Each number is 500 + 50 x the weight over its row's rms, rounded and kept within 0 to 999. Layers, rows and columns count from 0. Numbers have three digits each. The size before them is the row's rms in percent of the matrix's.

# layer 2 MLP up, 448x160, rms 0.0459, rows 387-447, columns 0-79
098:489555501550447488530478426507454430474524561526440511484511529517495584512477473463531491466521468493468427575531592487580452505552522515510550611510494509563462525470536491556485534530455556565450546531502456511467552440575533539497472590
089:521466526478538461488382461506537553417506428457590540525445502494536468526579464494482462440480481423419495476419493500508538533470423520558382399542487454543564578535491478467477516476440480500414509552580548422545492469542506453553517668
103:557567466529504498476404538497477517517517428516451452454562491531551525468454399494432493509421475474488425490498520399547542533501519487526488419553534580548519545512477543535406468412451535484617521549464419405541526501558404451559576513
091:505499520478542552430552458492431470498421447574534497522491459531550471433479509460541590391476501535518520573426481509505492522545469526563533526534437560508482558561492533402496442593418498557416484468503522486437483481497391428575441493
091:461539495427486433464457454554596588475434542507465482451490630523470610555485531515475536524483472570544449451473567447466530503527505602393485547499436552419395433483436496523463405559457575543406546510511469464555592517490470506530525393
112:394520496512556559506547620480479566502508579567486410527481487512509468520421491535520581575512499507521489521590502506439516508542484422545398544368470518520457498511517498425567508552560532437630505548512505493563453508503557402482511568
104:478619384541464478481464547523428475505511406482481500490497473473503419433489523541508496573555442485503505472417531480408492613472472516536442531520461397485523549511512554499479512529486397510447501439409554483515457432395470512520539543
077:521504500511517463428461606475535432516514546493457451558413573548483523548528403534485533548481486525454568488454533499499532588488468528470453402467516546471469463526475562478475609453575492515434481517439502516554519468592557508504556584
093:494517505474490455464484525401447495491458461504518516414400457550578481494447374554550465531497540449523445479472498552467547533492462452509593457660490563513544533432486531466531420514428564556514571514487414465478447484453526546453485538
090:612551465432490499451486446440439425498465551559517493380542576510505555555412505490530572460542479424461535585508454521483508515483549486531471520482573477496462543436560490578428552502480448502475475493436648502558460517532497395531480463
112:485524508512394515435580533498552519545453450515481591510516459478476415521490582465512444483466462539408489539542509648560492428546493455519523567520453491404473541474476414444551461529457525499499454564554537527413471444374500434411487496
135:525461542417571604445487555469523535366439493527531519491466533509549438543503466525503520402504491535499516416498459572560480424505510567398435526487436436484465525437445426519463506525485604537572653450547461427481551600515555472432542518
103:538432498464438551411450463535431539556447456412536464470567510444507480556494515583487432399571482443513495492479517552482565491533400442421464586490431560502478533458418515479482462547445507552495560475540523476514496537568535580589516518
090:467484513492372541456529525497563448491550547410474526477481530442508518531467516461415499621387441513405461455476443576533497465563451510438523521512578544432520524459548478551431548447540517434562480450479411534599509509432490467585472482
097:431539516488598532481503590487557506488359544586446447492574492432486485443473473549493541480421597605504463577501471532471522441405503453464540529511457523489538561468459548455552528501441494467495535535514509483543478482501488504496551417
118:492453522377519487456496499499485527466556501527551625469433492553559459492460514471538424521486546600555472461496493554517576453465614529489483521473489382505519422475477463554499537534455430459517516594528490559506536493478440513473503428
103:482594485515425491552589576507561557562496484505523559452489471381480523476503483494586570472523487591450484520567525493568498533518501415549509494488547564501539495542437488484584492505558462512446373485445555507492517533531592421518454453
099:531430460505461592534468502485425472570535515543576464498553448590507481456474453454488507439582531528464467569609430440410480557458472458425492538443539513597450452559591517436481549430496440415446582529538427536431519518465563467504507469
092:533524491474519506453518487616491503449500554515550457530528510516509510546614490548427573479489493489546561464544469543500533532571441509581459531570444483585471555521437492522456495405398486462628512527523587451564502621565411523476506587
104:502558521484473434463525474480506442488465541535485609462440463570522563453544454501526393435440479537413444414530473513599501495439505519497501542458507465565489568458427442560533496490512507446514534500446471595584491483560501481524567519
113:427481504497491463540394428523529508552468424525472478504535453597514507453530453518571453517486534471476562456545510504482367599486538491518453483520450526511540556460453600549454553588510526493514598421566462478456501484527501565494496534
073:601520482469507560441464563452540497504494601493470463545513584597452504462531506540477542548534514459468474549490473560516482559453519484506612392512469477513535523552503481489517488552479436493485463555508498427423581425465480428515471556
103:476433439519523564453441508509545446541455543477468503525501481484549481451508528494433503445623499442494518465468517503455588521524380434439558519486463592517584443497470549534520483525382484534554516477576508414569528538467604515576489453
092:504455470451487567494585527530515566459514486515492525431394479487620500499489502471457458485593442507422428517443521446423530475513447482539635544539532496394537530477578526518549554508599520500448463458414485573430443497478428527635498486
081:448467507473532482540536432440414465484459549485490486536551508469500495514479471467521545484505634547479496466558395565511500439614543479517431558488483501541551444468469445509457507602495545452537577495454458503577474430545480466444501493
103:420474579507457486479506420494553475487512485459493586499419537468563474493538482445476481423426364490490491585452524490473526455395580491486470596535510549467533522449537481482556562519573524528426438443554480430464461429467519452503504528
081:546461503465524416590424484486479474427470463474539532545453553480484450488451444501431461523488540502555526493398374525491521481435440543540495554521532559509449486465461516536476550552541400584588486561557480551449480425461565489583581469
110:572439477520509477486525483534496512415454594524493555523486560534586459496567541497458448501513466496489489476554572602501510566471519490491452440442587530468473577531468513508549472471541522461529512497539565522577502410618483494469508572
098:540570527459470554522480558490556390541414473508380505506541537532490454536476484526551344522550506589534560516503544567515520421417559474546444516505496477475473448475532508508586545515437407542482473593615511485503520524536559629500526480
103:468482512497583469484590493525540394530436557452521556457443586474627523481506412481521426445477565477488524538550456486491434567484530506466504594457538510511508406494572544549466533502553544419528534444482413481518456512563538501531558499
081:539557495510476510530582566509562502520554449459482550480515459524590549635529467450444429490532504468538524460477461418577461526516496475533502437590514561579540503522454430606479515514501447484470504515421607433482512480462429521505508474
082:492535396511523514563522437511469466484548522487476535539445429556546466525541483390530488403433431533528490574488589437487487398580442480535457374515505421540589455438543458504508516514489561503534494456513482540528482543485411491517539426
087:436526542475371575496583453520498526503396427535474630404549507544450551547411556560519586510460545409456457434489504514422413517506424511521505474605428453502536470512512494505489529530499516588455563471459491527432472500457513510507499406
097:443462457460582501554442470451421415471495544508516440459478468543543480495411466582452551522463496533472537503522541520488497629438453508570508504461460413600436448551452453491487509448482535548471539542503472463521496468559483486541575572
130:560522503426475437522392453536504519497532486539525441472518482580561473463417524513429546607558602499560468505554506459503505428543435473513570476505546471495533467545438428560452570515546422457607522546461430440475504549560590446538565517
112:441612474515483493551525436568515555505563516435506495430466549434582448509467458582468532497430384476394552496478436536550440575549483544465581554527420413573466534510371518497548540473458521576522501518481449492510620582452483476507483438
119:532437524585532425405482524530535506436553542515492510507491485511551526527543599410405475454495508481450568576514425589517468524475558541505505488535526580435471438504611535546447482537456539524412510529514404554520510422436514477480516463
083:488476467504583546523449512492551504511523464568383455488435538603409524459435451485491510471574465494561544532503554485477364570431373558509606403576522479527518517547495515543450576503519419507518516514503528580494516640510442535525444496
094:487539524578550660419529508517474570604476444547459467520542465524503539453508476448488395543544501467469497575520569442513530451495472495450482541566442471487409461576494481445436577439487477411495507493460501469537439517619480496424555503
111:408457423525449517563485481523526527428527443466468508430462499399527545517528497432457405479505519582458496474417515550481488518419511486548437495536536520506539483518433515493584608526574472579449492442493458618465526467561527557540541449
089:456477528474543580493402523485512423444520524468533475506505615560531373464584530440506529519483576492510524487520504496563505414521534469473475496503431498501471447461548477493282457537460526513482511636492531589522437492523554348383518548
096:473505526537408516440440488493530576442470565543549493463521420505489393560468444558523573428473519442489487485514467485458556420526559493563509527518507523598572535484552518483549471448379559539545464561547581431545443506433460485420490521
098:493465493443449550552529407527551428437376522556540509491499500509464483453528514518582485479449437516545596552514531528464506514490474465499603502525429521381606528536494534492474491597592528575446559487550542564471495402571546573520494547
083:527504385475560466516510436548540503467464529515533572550489585497413476464388519421444535526520535525488451538490514472516496412578486534538516446485494541460434526545520475543425411525558526554499436488515451389616576480515538439604454534
105:483568560465466460484405521497588508498461512541531588556450473602489442494421465530499483549509491446576531513505392533499514482480429468560533448513464458532455418457531522382500519561512442486442508488487557468494423522504498486505573581
089:434410565500510493477515565530454539553508478448518426433450556468532517539436445431475499479565443510424429533496563527432545518482510428529523583458501523547495615503556466461507385522492546462445499517588524403461502638452552353401502497
119:481472467450518462455549449506524439550501597545497505449460496485435538513560403573543565594498478529508491495537497528484559535538482401563485608484473389513582467545619473427487434482505499498457391534532454566533467504460483413442489607
111:478517498567467545427468470463502539515510479509524513456453413541571530561537442555498474509465496413407500486559613580489461613557515491475571436483518585519475514485537587520593456458439525506452563439502485451434461526419454523510560465
082:486537505472475571580482550524484433429522540372542494537579551511463528491465567452616517441497558469551396507590565473513503572498493446418510453404502593516466432500512533550525539451496507450482493524368390561545470451535458455479481473
111:492467471506469470584472450524516510429527496569479483457447485463508569440567480431452510477504571591522539447435497511465399539403578507502523518519469466491579544497424489548517505492452468486486517586527498553468485459463445587459460385
094:530502526504543490524391502441448535492492522493479508570485557538444547419517543489502590458615513558559477510469506555524486463473516537458565466478429539521472379514468478504539428484444512545473592491506541516517506645523542511504473557
128:383541506614516390507491446588439526532545526425483474510477457520439548565388586453555530518440464484511521479514468485603495510548413519511503511420589538521495401522446603476503507564492503527399463542526502537486578512453565509504499554
087:426400492493483577541469494485491446455447484524512451430431492531545542518529517477515429553493588499479546540501515569459455503406412473492482476557377619510514485501520493544497514521465477401545506595479498473504494495486551517468611425
089:488540584495523552522553558481505572490505394567563552529464486495490434484450545538499462558500448558501417563459440441400529465554517472552533541510497540478511558480479410502560550559603423595412513438572548485392495483503478533527530472
132:525480420483555627442548478515552579462461511565510558543544553501536490548498526462490400513520460456379450577426542518448491542604483478565520430510505524525535590542466537505572507486489506506504495518498517494479411464479511508471482620
094:552427466437543470587502547460545427609546469499469560580527458525501491406509491378426475552532495502484483548529559513569480460496500529529515362463461489497529446505583518499492512473540463423478481611488527618602484482519443483535531554
094:631521419550510519481421472407555535504463514509497482511419576587525529491545488584530573555535479484450500515480496510552564528502454550449515520428482575486433445423557428503631485652469459431438516534527492364430487469514471445533523522
089:515521536552525505500503449493479440418478564564532522502411521460591593528573475472503597553430389465540542522573598559425490435490475480469495489476492496504441461491482551499498575484468503489474516436578459577441525534526463571503492490
102:524532520514496361648523517514527455517510626514456524601504441494483561430540550494507547560491500508517463518474477550505533442632591527497478551537457496506490448483505473512437516517475479541569537464557416445488542482513651467448474536
101:502494499466493466484566442585462453517566548406585569461408535486567498521500502500493453486478499491388451498453451512471531567553493505490525473478444487629416508569478499481513479553505495497471453448462563487522506489443399468536493525
093:506526435454484524431603567516532492525450488431459476517535445442461485556401543536459623431486520575481388482462494555474417464531477362422456576432511503434469428492578543493492436580507514538510497542440487549524566497486488405432553523